Weights of a small transformer language model: 4 heads of 64, MLP 704 SwiGLU.
Each number is 50 + 10 x the weight over its row's rms, rounded and kept within 0 to 99. Layers, rows and columns count from 0. The size before them is the row's rms in percent of the matrix's.

# v: layer 3 attention value, 256x256, rms 0.0615, rows 122-127, columns 0-127
# o: layer 3 attention output (transposed), 256x256, rms 0.236, rows 122-127, columns 0-127
# q: layer 3 attention query, 256x256, rms 0.0619, rows 128-148, columns 0-127
# k: layer 3 attention key, 256x256, rms 0.0557, rows 128-148, columns 0-127
v122 107:47 49 39 46 44 53 40 44 47 56 49 49 44 52 59 54 56 39 54 52 66 54 33 53 51 54 77 56 44 65 49 49 44 42 48 48 45 48 28 64 46 37 36 60 40 53 40 56 49 30 47 49 45 32 68 54 40 57 44 42 45 53 37 51 46 52 44 65 30 51 24 49 36 45 55 39 38 47 47 57 74 39 64 65 61 40 65 55 50 46 45 53 64 58 39 40 51 53 45 51 62 69 56 56 56 53 49 57 57 43 55 31 54 59 57 37 31 34 47 40 43 55 30 58 54 34 48 61
o122 114:45 50 56 44 35 55 41 35 55 53 53 40 47 43 48 47 49 46 44 67 49 55 48 50 37 60 38 45 47 24 34 46 41 48 54 51 57 61 39 51 51 55 71 51 45 71 43 65 43 33 32 50 54 53 50 51 33 65 44 41 32 49 54 53 48 50 49 61 51 70 42 54 48 51 63 44 41 49 73 59 46 34 58 58 37 44 78 54 40 45 49 57 50 57 55 19 46 45 44 33 49 67 44 47 69 48 67 63 45 51 67 35 37 56 61 34 61 59 61 39 40 40 49 43 51 44 42 38
v123 099:33 48 56 29 50 55 46 50 64 40 40 54 54 42 45 40 49 31 40 37 53 48 59 40 60 65 48 53 61 58 41 49 42 42 51 29 52 54 44 47 77 31 62 45 39 48 53 49 36 56 46 62 46 30 39 49 54 73 65 43 59 38 53 43 60 56 58 46 59 42 63 57 33 55 39 45 38 38 58 69 32 48 45 53 48 48 57 51 59 56 39 54 36 31 62 47 51 56 45 54 55 51 45 57 29 64 49 37 37 51 43 58 42 64 63 47 66 30 46 29 63 52 61 52 45 46 50 57
o123 110:52 44 46 49 42 59 57 58 54 50 67 56 60 46 53 46 46 35 57 42 38 29 81 56 47 45 50 50 45 60 53 46 54 52 60 28 44 55 68 65 52 55 55 31 49 42 60 61 53 50 49 49 51 63 42 43 44 67 60 43 46 62 46 42 44 45 41 49 62 53 42 51 56 42 63 57 47 49 49 39 67 52 47 56 70 42 60 41 55 65 49 51 55 70 45 71 61 65 52 50 53 46 64 60 39 47 60 43 45 49 54 45 38 80 64 38 57 32 62 32 70 56 60 56 48 41 63 51
v124 103:47 70 59 49 49 50 63 66 48 37 35 57 51 60 69 57 29 31 39 52 46 46 57 46 46 43 58 46 59 42 39 47 58 34 43 36 55 53 59 35 50 33 32 46 50 44 67 61 52 56 61 52 47 43 36 32 43 55 36 51 52 50 51 53 37 38 47 54 65 40 55 52 48 39 48 62 47 52 66 72 44 45 50 54 34 46 33 68 32 60 53 37 54 42 41 60 48 31 46 46 50 59 37 47 44 49 59 52 63 49 47 55 59 28 38 53 47 42 53 44 37 31 57 37 50 64 54 44
o124 116:58 55 48 56 35 32 65 50 36 46 35 67 53 52 36 53 49 51 48 52 60 62 62 42 75 44 64 38 71 36 62 39 39 48 35 46 47 54 60 48 48 48 41 46 36 46 48 56 46 53 61 59 58 39 37 43 45 57 63 52 44 30 51 71 66 54 47 40 51 53 58 52 46 59 39 58 26 39 52 82 55 54 44 48 41 44 68 52 55 44 70 41 67 52 56 53 42 45 43 50 46 60 72 57 48 63 47 56 52 48 58 55 62 61 39 59 59 48 51 39 53 36 67 41 57 52 53 49
v125 108:42 49 55 60 25 57 60 49 61 48 63 39 36 42 55 32 56 54 38 37 38 51 58 46 47 46 53 54 48 50 63 70 35 53 47 50 52 58 46 47 43 59 40 59 58 65 65 59 35 44 70 60 47 44 41 45 64 52 64 33 42 39 54 40 29 47 38 54 52 56 45 70 47 34 48 42 49 35 49 53 41 30 47 57 46 30 61 43 40 68 58 42 44 47 57 46 70 60 53 76 60 47 51 48 56 34 68 54 52 39 49 57 43 32 55 45 50 56 33 42 43 62 48 45 50 37 44 25
o125 120:61 54 58 45 63 52 57 57 68 53 65 60 50 25 56 81 56 32 49 63 55 43 50 52 44 54 39 56 42 63 45 67 42 65 41 47 45 53 42 34 47 60 55 63 29 63 48 47 38 55 63 73 55 60 27 33 38 46 52 39 39 54 63 58 48 59 48 55 46 44 37 55 54 42 27 60 48 43 51 63 31 47 52 62 47 33 35 62 57 49 61 54 58 50 66 75 46 55 43 60 46 49 60 58 68 32 58 59 65 50 55 50 37 45 57 54 59 54 41 50 46 58 50 49 55 50 49 56
v126 103:37 51 62 56 47 56 61 37 65 58 59 48 57 40 52 67 54 42 46 49 55 45 61 39 47 53 37 43 66 62 51 48 60 40 55 57 65 57 52 43 49 49 62 55 69 36 50 53 47 57 38 36 48 64 39 68 59 46 55 53 52 50 49 46 48 66 46 46 35 45 42 56 46 52 47 69 57 46 61 55 36 62 34 50 50 59 41 42 65 54 53 56 72 43 40 57 43 66 70 60 36 47 46 44 50 36 48 48 51 33 50 65 46 63 55 41 42 48 57 55 45 52 53 49 63 48 38 46
o126 115:39 39 50 50 52 52 63 48 38 57 72 56 65 54 54 73 59 51 51 37 36 63 50 48 34 58 44 51 42 56 49 33 60 36 66 55 49 45 41 46 51 41 45 57 47 51 57 32 61 58 58 35 41 46 57 51 43 50 59 47 45 54 54 46 64 51 58 33 60 56 54 43 53 45 36 47 66 58 44 47 49 49 42 45 51 48 40 65 39 41 42 34 57 33 46 66 68 49 51 48 58 56 52 61 39 49 53 21 44 36 41 66 65 49 44 33 59 42 45 36 62 35 58 46 45 43 53 34
v127 108:46 60 46 56 53 47 46 54 53 43 41 13 62 54 35 55 47 46 52 51 37 55 49 36 52 69 46 49 38 53 53 32 43 52 50 46 52 56 25 63 53 62 36 62 52 59 64 43 62 12 44 40 49 62 48 44 37 43 69 29 52 46 58 47 50 39 44 45 56 52 50 45 47 38 49 49 43 44 37 51 61 44 57 44 45 70 52 63 34 26 52 45 36 39 51 56 53 56 51 66 61 60 55 33 54 41 66 50 51 56 46 35 38 39 51 39 56 58 56 53 62 63 50 50 31 50 50 42
o127 121:74 36 51 62 65 59 47 60 52 45 49 61 49 44 40 61 34 46 49 59 52 52 59 36 55 60 50 36 51 53 45 44 65 53 56 49 56 47 51 50 65 47 60 57 59 61 46 44 37 60 60 58 65 61 61 38 52 56 65 49 55 35 52 41 55 48 52 49 49 53 43 44 69 42 44 37 33 34 55 55 58 53 46 54 59 68 57 49 67 33 38 42 28 41 65 38 51 42 62 55 68 64 50 37 45 40 46 48 62 68 56 43 36 40 35 44 56 52 48 63 59 44 72 34 45 77 55 44
q128 098:48 38 62 48 44 41 74 48 31 31 46 48 34 58 47 46 53 37 40 56 59 38 38 41 55 38 53 36 42 57 60 49 61 41 54 51 50 68 47 45 55 58 51 39 52 54 49 50 57 60 60 37 37 46 63 30 50 63 70 54 31 48 45 52 49 45 46 50 31 47 43 70 41 43 29 40 47 51 39 52 47 29 50 67 33 42 57 62 62 56 58 57 65 44 46 42 54 43 48 53 41 55 52 54 35 59 36 44 28 53 41 39 56 41 60 70 44 52 35 38 46 51 40 45 43 40 53 55
k128 084:46 52 41 61 46 53 37 45 43 41 49 53 66 51 64 48 60 55 40 56 41 45 45 37 47 45 44 70 60 49 30 53 51 47 56 55 47 46 38 32 39 62 50 40 52 21 56 48 34 31 41 49 45 61 57 62 35 43 49 40 54 64 52 61 49 46 37 54 51 64 41 67 54 40 65 46 57 61 37 54 64 72 50 64 62 44 50 42 48 42 44 64 49 63 28 56 50 49 48 62 75 41 51 51 43 39 52 52 51 49 61 74 50 42 40 61 47 55 42 46 50 66 27 57 58 32 40 50
q129 087:42 53 52 60 57 65 47 52 47 57 42 41 43 48 57 37 56 33 61 54 46 57 50 46 43 24 60 57 65 51 64 52 39 68 56 51 56 69 60 44 34 47 48 70 57 46 69 48 70 74 57 33 34 41 49 58 48 68 49 39 42 58 57 51 38 56 42 40 59 57 53 61 51 64 36 30 56 44 57 42 49 44 65 49 42 37 45 72 61 60 31 65 47 54 29 45 51 68 54 55 37 45 51 40 59 39 55 47 45 49 54 45 41 47 60 54 55 51 65 52 66 34 47 39 42 42 48 48
k129 100:46 49 34 50 49 46 51 48 48 47 58 38 60 47 51 46 53 46 39 34 58 49 41 49 42 49 31 62 54 40 41 46 48 22 43 44 43 47 45 55 60 58 63 36 40 54 38 37 60 30 45 47 53 38 55 60 39 64 51 50 43 76 57 35 38 51 47 47 51 41 48 52 61 46 42 40 44 56 36 66 49 64 58 43 51 73 42 57 45 57 50 38 46 51 47 41 30 64 42 60 53 52 43 65 56 63 43 59 48 36 50 44 39 44 37 36 49 67 65 49 47 52 58 50 35 70 40 58
q130 111:31 40 48 43 38 49 46 53 43 65 55 67 47 56 37 44 65 56 30 47 56 58 57 60 72 36 52 39 44 45 48 31 59 37 45 45 49 47 38 45 47 50 39 43 57 39 55 47 63 58 44 28 47 58 45 54 45 55 42 42 43 58 73 52 38 62 41 52 68 45 39 40 59 39 33 24 45 33 43 68 50 29 42 46 62 27 47 55 35 53 43 55 47 61 56 51 48 66 48 48 34 48 49 59 43 53 47 50 46 66 49 53 61 56 39 40 60 53 33 63 53 57 49 42 43 49 49 50
k130 077:36 29 66 57 56 28 54 41 39 41 54 51 34 53 49 65 72 35 54 48 65 71 39 68 54 72 57 48 72 59 34 70 50 49 50 53 45 45 43 53 55 49 35 45 37 42 62 63 64 44 46 50 46 69 43 53 52 51 40 64 54 53 64 29 54 46 33 56 52 38 31 53 54 60 58 60 58 46 44 67 60 66 71 46 40 49 50 66 38 56 44 60 52 33 48 54 60 41 43 41 51 58 47 56 59 55 56 34 62 42 46 49 63 54 55 66 70 43 47 41 47 49 62 47 46 35 50 61
q131 100:45 39 62 51 42 48 46 45 45 56 49 59 47 54 26 52 44 62 40 52 48 57 67 40 32 51 53 56 45 45 43 46 31 52 46 58 62 42 58 58 53 36 42 42 60 52 59 47 49 46 55 45 52 38 35 68 31 70 60 66 69 58 70 53 50 49 54 56 41 66 45 47 61 40 45 43 39 51 51 67 41 59 36 55 52 50 39 47 41 75 64 34 44 55 47 68 64 67 31 59 42 35 39 66 36 43 48 28 34 47 45 40 53 41 52 40 50 62 58 55 34 49 62 42 43 67 57 60
k131 077:48 46 48 44 49 55 55 63 56 38 30 52 47 53 47 40 49 43 52 52 49 77 40 46 34 47 49 68 50 59 57 55 48 57 46 30 41 51 45 53 50 52 54 68 64 50 50 48 57 56 56 50 57 23 59 52 49 43 42 57 68 41 64 60 58 53 56 52 57 75 56 50 50 51 47 38 54 64 60 21 81 54 55 35 51 44 51 49 41 49 56 42 57 51 48 48 40 41 43 53 58 40 45 44 49 25 38 39 59 51 66 53 70 35 66 41 54 51 53 63 43 40 39 58 63 49 42 40
q132 086:49 38 43 44 45 47 47 55 52 52 55 33 43 37 53 55 37 44 39 45 40 48 43 55 34 36 46 51 46 34 37 48 60 32 52 66 40 43 57 73 53 41 50 41 40 35 51 32 61 51 59 49 49 50 33 58 41 58 24 41 49 62 50 49 42 43 32 43 40 65 47 32 64 53 48 43 58 64 41 50 74 51 59 59 59 63 38 58 35 41 56 40 44 46 53 50 43 44 62 49 48 63 41 51 75 58 58 43 50 63 56 58 65 73 37 33 65 43 24 43 51 59 35 61 49 48 44 61
k132 097:42 53 55 63 51 59 39 48 47 67 60 45 50 45 53 41 56 44 58 46 63 60 28 64 61 44 60 48 53 48 75 50 38 50 51 61 61 30 54 52 52 43 48 52 73 59 48 49 56 47 61 34 62 43 46 57 56 61 42 36 38 39 66 65 56 48 55 56 72 41 38 48 55 63 45 53 43 46 32 64 43 65 66 60 33 55 55 60 52 52 35 68 48 54 37 52 41 48 46 52 43 41 54 45 54 45 48 35 52 65 67 33 47 78 47 55 56 60 58 56 41 49 46 55 53 60 66 62
q133 087:48 56 39 51 48 51 34 51 60 40 41 37 61 63 47 55 41 50 40 69 59 43 63 38 49 55 40 35 30 38 42 45 60 61 42 45 42 28 62 55 43 59 59 43 39 44 48 53 51 49 39 52 43 58 37 59 66 48 54 64 29 53 55 59 33 62 50 51 61 52 42 55 48 58 55 70 70 55 41 46 53 41 56 61 32 54 53 27 38 39 64 58 52 65 59 44 47 53 47 30 45 49 48 44 64 45 35 71 50 49 45 48 49 65 41 48 30 44 49 50 58 64 62 69 69 48 41 35
k133 081:68 62 38 36 26 62 58 49 40 33 55 45 45 55 51 53 48 63 44 51 41 55 46 40 33 45 36 56 50 46 25 47 55 62 43 49 48 36 66 45 64 52 54 49 43 54 42 52 43 48 52 53 58 49 53 32 36 56 55 47 49 77 65 57 46 62 48 44 38 47 40 58 55 47 44 49 53 59 53 42 38 31 58 62 36 66 57 44 32 55 21 62 48 59 48 40 63 54 44 66 62 65 45 54 44 41 53 60 51 63 30 55 43 48 61 44 36 43 47 60 43 41 39 57 42 57 70 61
q134 083:24 53 48 53 58 43 47 27 40 54 45 50 54 59 59 48 55 59 51 48 43 48 40 65 54 36 52 63 80 45 51 39 45 47 47 52 45 56 55 56 36 40 50 57 50 46 65 47 70 57 61 56 49 44 48 62 37 55 55 53 43 56 44 44 52 62 47 36 44 66 62 36 56 42 46 36 47 59 44 46 53 46 65 36 60 35 52 54 44 43 67 52 54 36 51 54 50 60 43 69 47 43 63 39 52 54 55 41 54 54 47 64 63 46 68 48 55 63 58 50 63 52 61 50 58 30 49 34
k134 085:63 45 57 40 50 49 42 60 65 58 57 38 44 65 51 42 50 43 58 36 74 65 39 56 52 54 44 46 37 52 44 50 47 42 50 39 48 60 58 71 39 41 38 33 50 45 59 55 52 61 56 53 56 37 51 52 61 72 60 45 43 51 38 45 59 50 40 49 52 43 55 33 57 62 38 44 29 50 41 44 50 46 53 34 54 58 45 52 49 43 72 48 53 40 71 43 42 35 64 34 40 55 54 45 32 47 56 55 46 51 66 33 45 32 58 37 62 56 29 34 52 50 59 68 49 61 70 56
q135 084:48 39 44 45 51 57 41 32 47 28 55 55 56 60 55 47 33 56 63 72 66 56 61 46 59 57 44 49 31 27 39 62 53 66 63 44 53 36 76 39 52 49 41 47 57 55 52 48 55 55 47 66 35 47 60 45 50 51 49 49 49 46 52 44 33 41 56 45 48 55 48 38 38 54 50 60 40 49 42 57 54 46 40 72 46 48 56 37 45 55 65 44 52 47 65 34 42 69 55 67 64 47 40 45 49 50 51 48 36 29 58 60 41 56 53 58 38 52 59 36 38 50 51 33 63 66 56 54
k135 089:60 40 61 44 48 66 50 41 58 30 36 67 33 34 64 53 49 48 53 54 53 49 56 46 50 39 45 55 57 60 39 40 37 64 56 29 33 58 40 36 47 54 52 57 53 47 56 55 60 56 42 53 56 46 60 52 55 45 56 60 61 37 50 37 39 64 26 57 36 46 50 46 38 60 66 56 50 35 59 47 64 41 37 38 59 42 43 50 45 49 44 44 64 42 49 53 48 51 45 60 54 57 47 44 38 26 45 60 57 45 45 64 44 40 49 36 53 39 29 27 64 39 72 60 56 19 38 48
q136 089:33 47 53 59 48 61 58 44 46 47 33 59 50 50 49 32 40 48 43 50 34 63 46 59 42 40 56 31 44 50 40 35 30 52 33 49 60 42 53 39 53 31 51 42 52 40 40 37 63 46 41 62 60 54 46 50 63 64 55 53 38 62 50 47 48 77 38 59 57 46 57 46 61 67 52 56 61 40 45 67 66 42 59 43 50 49 53 43 47 43 41 50 53 52 46 51 48 63 57 55 47 59 42 61 48 57 51 57 56 66 60 37 67 53 50 41 44 54 20 58 52 54 60 56 37 43 50 37
k136 078:51 42 54 60 62 42 60 60 50 43 61 56 54 44 46 55 48 38 52 43 44 56 52 56 44 57 66 52 55 49 62 72 51 62 37 41 44 41 55 61 69 49 46 42 32 63 46 44 52 57 37 57 49 39 42 56 46 42 65 69 61 61 53 61 60 42 35 74 47 44 49 56 51 57 47 45 70 56 39 44 44 73 58 52 46 63 56 55 64 35 38 60 39 48 57 54 34 58 47 54 51 68 60 56 68 54 39 34 61 51 48 46 53 57 69 59 50 74 48 69 51 60 20 47 59 50 46 45
q137 087:72 60 45 35 39 52 47 63 54 46 53 57 43 57 59 63 54 45 49 52 48 32 59 50 55 47 47 51 46 44 55 51 51 60 69 44 68 53 46 52 37 52 44 45 22 53 49 61 56 44 54 43 44 48 49 36 64 31 50 36 40 45 52 62 42 56 72 46 35 62 61 48 47 42 51 50 67 64 34 59 45 44 50 67 40 56 39 37 54 56 57 45 42 45 35 27 60 39 43 35 62 58 62 65 55 57 40 56 52 71 51 50 57 58 57 60 37 51 50 61 62 42 43 67 49 60 37 51
k137 080:49 56 52 62 38 63 54 61 52 58 57 57 43 55 50 76 40 61 54 47 56 27 43 44 27 41 32 50 55 54 28 50 40 49 66 31 37 37 49 46 45 57 51 49 57 47 44 63 45 30 36 37 33 34 48 51 55 45 70 40 44 56 62 41 37 47 66 34 37 76 52 53 60 57 45 46 33 48 49 36 50 51 42 59 51 43 54 48 53 54 44 52 45 29 33 21 46 53 51 52 47 42 44 36 46 50 50 47 59 51 55 32 54 51 45 28 50 66 49 41 48 48 50 55 46 37 71 63
q138 079:29 42 40 32 58 47 58 46 47 46 37 37 45 28 64 37 48 38 55 60 54 41 47 56 67 48 57 60 50 47 52 45 51 28 49 54 57 65 55 36 31 50 47 59 55 64 49 30 47 54 38 66 37 44 39 44 44 56 55 57 46 57 53 33 53 55 54 50 54 50 50 50 43 49 37 30 47 63 57 60 56 65 48 35 46 57 47 42 54 54 61 47 51 57 56 37 53 54 47 63 35 54 57 55 54 53 62 38 41 59 65 41 31 52 61 58 55 48 36 48 45 48 31 40 52 38 73 61
k138 079:55 28 43 45 42 53 53 45 54 62 45 33 45 55 41 32 56 47 46 38 45 58 29 40 52 36 56 46 61 46 43 55 59 40 52 41 49 72 45 18 59 38 37 34 41 60 50 48 47 67 46 67 43 53 40 38 54 63 56 61 56 51 35 43 48 51 43 43 38 32 36 52 44 62 51 55 54 62 46 58 52 60 40 52 44 42 62 49 46 51 66 39 48 51 59 38 36 73 36 51 74 44 47 60 48 50 62 41 49 46 47 59 32 53 39 53 50 58 47 46 37 48 44 54 53 63 41 50
q139 083:41 37 38 33 41 65 65 39 53 60 39 51 50 54 47 42 64 66 62 54 54 41 43 39 58 47 37 53 79 45 46 30 54 21 55 40 50 41 57 51 48 59 51 43 47 59 51 50 69 52 45 47 47 38 40 50 48 63 45 51 59 60 36 57 56 56 48 44 46 44 51 50 48 51 44 34 52 45 55 48 58 42 64 39 42 41 37 40 52 30 42 59 55 32 45 53 48 31 44 51 53 48 42 32 47 49 28 55 58 48 61 46 68 24 34 52 46 65 45 36 45 49 39 37 45 59 25 46
k139 079:51 40 42 40 57 64 52 51 43 59 27 55 51 33 52 52 55 69 60 49 56 45 36 34 54 53 32 47 50 48 56 58 31 46 56 34 56 62 50 57 52 43 51 51 36 46 74 39 46 53 46 53 62 45 55 52 49 39 63 56 68 57 61 34 58 63 43 50 50 53 49 53 37 51 44 51 52 46 44 35 43 47 55 50 53 53 61 54 56 57 62 23 47 46 53 62 39 55 63 56 66 68 35 53 37 68 52 47 35 56 56 53 65 55 35 37 65 54 48 29 43 55 52 35 43 38 40 47
q140 116:38 59 35 52 40 35 46 54 61 59 51 44 46 38 35 40 50 39 61 45 44 54 35 35 56 46 59 51 53 46 30 42 25 48 56 64 46 46 58 65 49 62 54 47 42 50 32 63 43 35 45 63 53 41 32 59 59 45 62 63 44 68 27 62 56 49 66 41 49 53 52 68 47 59 61 57 48 60 46 52 60 53 46 53 39 56 33 42 42 53 53 55 33 61 49 53 40 44 58 50 60 49 44 47 51 54 53 38 60 52 54 38 63 45 45 57 58 43 60 59 41 58 41 65 41 50 31 50
k140 073:61 51 44 68 60 46 57 47 43 57 53 38 47 39 62 66 51 41 33 57 44 48 21 58 51 56 45 49 37 45 68 66 31 26 50 53 49 42 57 54 38 52 51 62 42 54 52 59 51 47 43 39 47 52 54 47 59 53 51 38 38 76 36 37 61 50 51 27 34 49 60 41 55 44 25 54 34 31 47 48 46 55 53 54 60 56 76 59 34 46 48 50 41 48 63 53 47 49 57 52 49 56 50 60 28 39 46 41 34 44 54 50 73 54 51 57 55 63 51 48 56 42 60 50 32 59 35 59
q141 091:45 57 55 54 37 48 56 68 52 49 62 55 36 64 51 58 58 68 52 42 74 40 44 43 52 39 52 52 47 56 42 37 42 65 53 55 61 53 52 49 53 50 52 52 41 24 32 34 49 51 52 44 44 51 43 52 64 57 73 48 38 48 49 43 58 56 62 48 39 65 67 56 41 67 56 59 58 38 46 39 64 55 42 50 66 43 50 42 41 45 47 43 60 54 45 55 50 59 43 60 54 50 65 42 58 51 50 57 57 53 38 49 52 60 49 33 43 59 64 57 70 45 60 47 62 54 46 27
k141 080:45 56 60 41 48 55 65 62 44 39 71 54 51 44 64 34 55 50 31 42 67 44 54 54 53 42 29 43 50 50 50 38 53 70 37 63 36 43 56 65 35 34 38 62 46 45 53 57 57 43 29 40 39 54 58 57 58 66 54 46 46 44 66 45 38 61 35 55 37 85 58 46 53 60 62 57 67 61 66 45 52 40 50 40 39 66 39 54 50 59 51 59 55 43 51 43 40 45 49 54 52 49 42 51 39 56 51 62 53 50 48 64 60 58 52 39 47 44 32 35 54 37 48 74 35 40 51 45
q142 094:58 48 43 62 43 45 40 61 70 66 45 57 46 47 62 61 49 44 59 43 65 61 56 49 38 45 39 48 39 51 27 34 58 59 62 71 37 58 36 45 40 39 49 39 56 63 54 65 24 47 55 50 62 44 59 54 33 41 61 24 66 57 27 47 66 57 48 51 40 44 43 37 57 58 60 43 32 58 60 42 47 65 53 38 50 50 44 45 62 45 48 48 39 44 62 50 49 39 51 68 69 45 45 59 45 44 49 54 44 56 54 42 49 55 44 45 43 37 44 50 46 54 41 50 36 57 55 57
k142 094:47 60 45 48 47 35 45 66 51 41 50 52 55 43 47 71 54 67 63 41 48 51 68 44 59 61 45 58 51 22 46 55 61 46 50 51 48 40 49 54 57 67 39 35 37 62 49 48 53 44 43 63 60 44 35 51 43 42 52 39 47 50 39 39 60 62 56 51 49 63 65 43 71 45 35 63 53 25 48 42 38 61 37 65 70 73 42 52 36 53 29 40 52 55 34 54 53 67 67 69 62 54 48 59 59 53 32 67 54 49 60 58 42 41 40 58 51 59 56 44 47 51 55 40 22 52 60 54
q143 093:59 63 39 55 50 56 68 58 61 31 72 29 51 54 48 42 70 44 60 34 37 68 35 54 43 27 44 54 46 47 40 51 51 47 59 44 58 35 43 48 70 25 44 61 46 50 62 51 64 38 58 55 31 51 57 37 48 48 54 53 40 52 48 55 48 57 47 55 69 52 38 39 55 52 53 50 53 45 43 62 57 44 47 47 34 44 42 45 45 62 48 43 60 44 33 52 39 40 55 47 53 49 42 54 37 64 48 64 56 69 57 51 61 56 61 48 53 52 52 46 76 44 41 45 51 52 57 41
k143 086:41 52 32 43 53 59 50 47 53 50 56 50 46 37 49 49 40 46 58 43 53 51 43 47 52 65 53 64 66 59 27 42 33 42 60 54 57 62 38 39 45 52 50 37 64 59 53 38 60 25 65 52 51 54 46 49 48 47 53 46 52 64 34 37 42 53 67 44 46 37 58 46 57 58 50 38 46 35 36 46 70 54 64 58 50 37 46 49 45 45 61 63 44 45 37 44 54 51 34 42 36 40 29 56 65 62 48 50 52 46 55 71 34 63 42 41 36 42 40 69 64 45 51 45 40 50 52 65
q144 100:52 42 51 58 30 74 53 54 43 29 62 50 52 41 44 52 44 45 57 45 62 56 39 41 48 59 43 46 49 51 46 49 58 46 53 53 51 57 67 46 55 72 45 62 48 50 53 29 42 65 58 55 70 53 44 49 48 45 44 56 30 57 57 53 50 48 49 60 69 56 60 49 58 54 55 57 59 30 53 50 71 48 35 43 49 61 30 43 71 35 64 39 47 56 40 54 47 54 70 41 57 59 51 43 61 49 61 42 53 62 61 70 43 46 53 38 39 37 43 50 51 41 56 44 66 39 35 43
k144 082:33 46 49 67 35 48 49 37 48 52 53 62 55 50 41 56 76 31 47 49 34 47 57 27 38 49 74 48 52 37 34 40 50 53 26 67 44 36 51 40 50 49 57 59 49 54 29 47 60 41 50 49 46 40 47 47 54 48 40 35 44 70 52 46 38 39 40 51 65 43 45 55 42 63 44 39 61 63 37 60 60 49 74 47 58 55 50 65 54 52 50 59 65 55 42 57 50 53 43 55 54 50 76 40 49 41 49 35 53 30 56 67 57 34 67 53 37 39 60 51 66 42 54 54 51 34 43 54
q145 100:38 58 39 38 37 42 58 52 47 53 53 48 50 63 64 29 56 57 45 62 44 57 41 43 29 54 45 61 53 65 44 63 59 57 46 53 35 47 49 61 34 50 54 48 60 59 62 55 43 68 57 52 51 34 53 53 43 64 48 48 36 61 52 51 42 51 55 30 41 64 60 52 51 46 48 31 56 63 39 33 47 63 51 39 44 55 41 62 42 57 35 70 48 63 47 46 52 63 43 41 60 69 39 21 63 46 44 52 40 43 37 44 54 46 51 46 46 42 42 49 44 41 45 67 55 55 45 56
k145 085:56 28 50 45 60 41 52 59 51 61 59 50 36 52 53 26 48 48 62 43 58 59 36 60 44 54 40 40 41 56 57 62 51 59 39 42 56 47 41 63 51 39 58 62 61 40 59 38 60 50 50 53 68 18 50 52 54 52 52 54 61 51 64 69 58 62 48 63 45 65 54 48 47 69 65 56 37 51 38 41 39 47 60 33 58 47 41 54 42 36 61 57 57 51 54 43 45 43 52 54 62 59 62 51 45 52 64 38 42 60 61 56 60 57 48 39 50 46 31 33 65 47 55 48 51 68 70 45
q146 094:55 45 44 30 34 52 48 49 39 36 50 32 44 47 57 81 47 40 68 53 72 52 54 54 67 51 39 59 46 48 68 49 50 42 42 36 44 47 59 65 59 41 44 41 39 58 52 41 70 56 63 57 41 56 39 56 49 38 27 46 73 38 68 55 57 54 57 56 51 53 58 56 36 36 38 53 59 55 51 53 45 64 65 50 53 57 63 34 40 59 44 51 55 47 75 62 68 65 39 59 50 46 51 60 60 45 32 61 28 55 46 63 38 54 34 51 43 55 58 39 58 40 55 47 49 43 68 40
k146 087:56 52 49 80 32 40 49 58 62 51 58 45 51 57 47 68 34 47 49 47 46 29 52 60 57 46 51 30 57 51 67 45 44 43 49 50 43 63 56 49 69 32 49 49 60 74 58 54 45 57 47 51 47 53 47 44 67 56 46 59 38 43 45 35 57 46 49 42 55 40 71 35 34 46 35 67 55 57 44 57 36 45 43 42 78 57 39 40 49 34 55 40 46 39 67 52 56 52 51 35 60 45 63 42 51 43 47 54 47 67 62 54 38 35 50 54 30 52 35 42 46 58 57 36 59 52 59 46
q147 098:70 34 44 45 53 51 29 52 56 44 44 44 42 57 61 34 53 45 52 52 48 71 60 48 52 36 45 39 63 54 26 43 49 46 52 62 46 67 60 45 43 52 60 53 56 46 49 40 45 46 51 53 42 64 55 60 31 62 44 57 51 59 44 62 64 63 25 45 49 36 42 53 35 63 70 48 27 47 67 63 43 54 59 45 45 63 64 44 60 46 70 57 46 38 52 43 48 47 48 52 40 50 44 64 55 45 58 36 54 50 52 60 45 46 63 69 69 54 42 50 47 42 47 36 43 43 64 52
k147 082:62 57 60 48 53 54 48 48 47 59 40 28 40 53 61 47 34 45 42 45 12 74 31 55 50 55 40 58 52 43 46 49 42 43 51 59 61 45 46 42 45 58 41 36 45 45 22 32 48 59 65 55 47 46 49 48 51 50 63 41 36 63 36 49 39 57 61 56 50 37 54 46 50 48 52 56 37 37 48 62 61 44 56 44 47 61 52 57 58 34 68 43 39 51 35 54 42 45 63 36 36 66 38 53 64 48 51 30 46 37 37 32 62 57 52 68 61 66 70 56 65 50 46 42 52 47 30 63
q148 090:51 46 61 68 59 44 53 65 51 41 49 63 48 53 73 49 66 56 32 57 33 48 43 47 53 42 55 39 52 51 52 64 60 79 41 60 38 47 39 58 53 54 53 55 34 38 56 51 39 50 42 47 49 59 57 47 47 45 37 43 46 47 40 51 33 64 64 58 59 50 47 50 46 49 48 33 62 41 45 47 48 65 43 70 33 45 36 65 54 63 40 52 64 53 43 56 43 63 48 47 54 43 58 53 52 64 64 58 53 53 46 42 52 52 85 57 74 30 64 74 41 59 50 49 30 50 50 59
k148 089:46 45 32 50 53 49 51 56 42 65 46 51 56 75 57 52 43 37 22 22 30 68 61 38 57 75 46 51 56 44 51 41 51 49 42 54 73 42 36 33 56 70 67 48 53 52 53 49 56 56 60 48 49 54 60 41 50 57 49 46 53 57 45 42 41 54 61 39 55 44 50 31 64 47 46 45 44 50 43 58 56 46 56 57 44 51 32 51 44 57 63 42 59 54 37 47 53 54 36 42 66 46 41 42 55 45 45 48 75 31 37 45 50 50 36 53 38 21 44 55 57 50 56 50 44 49 58 65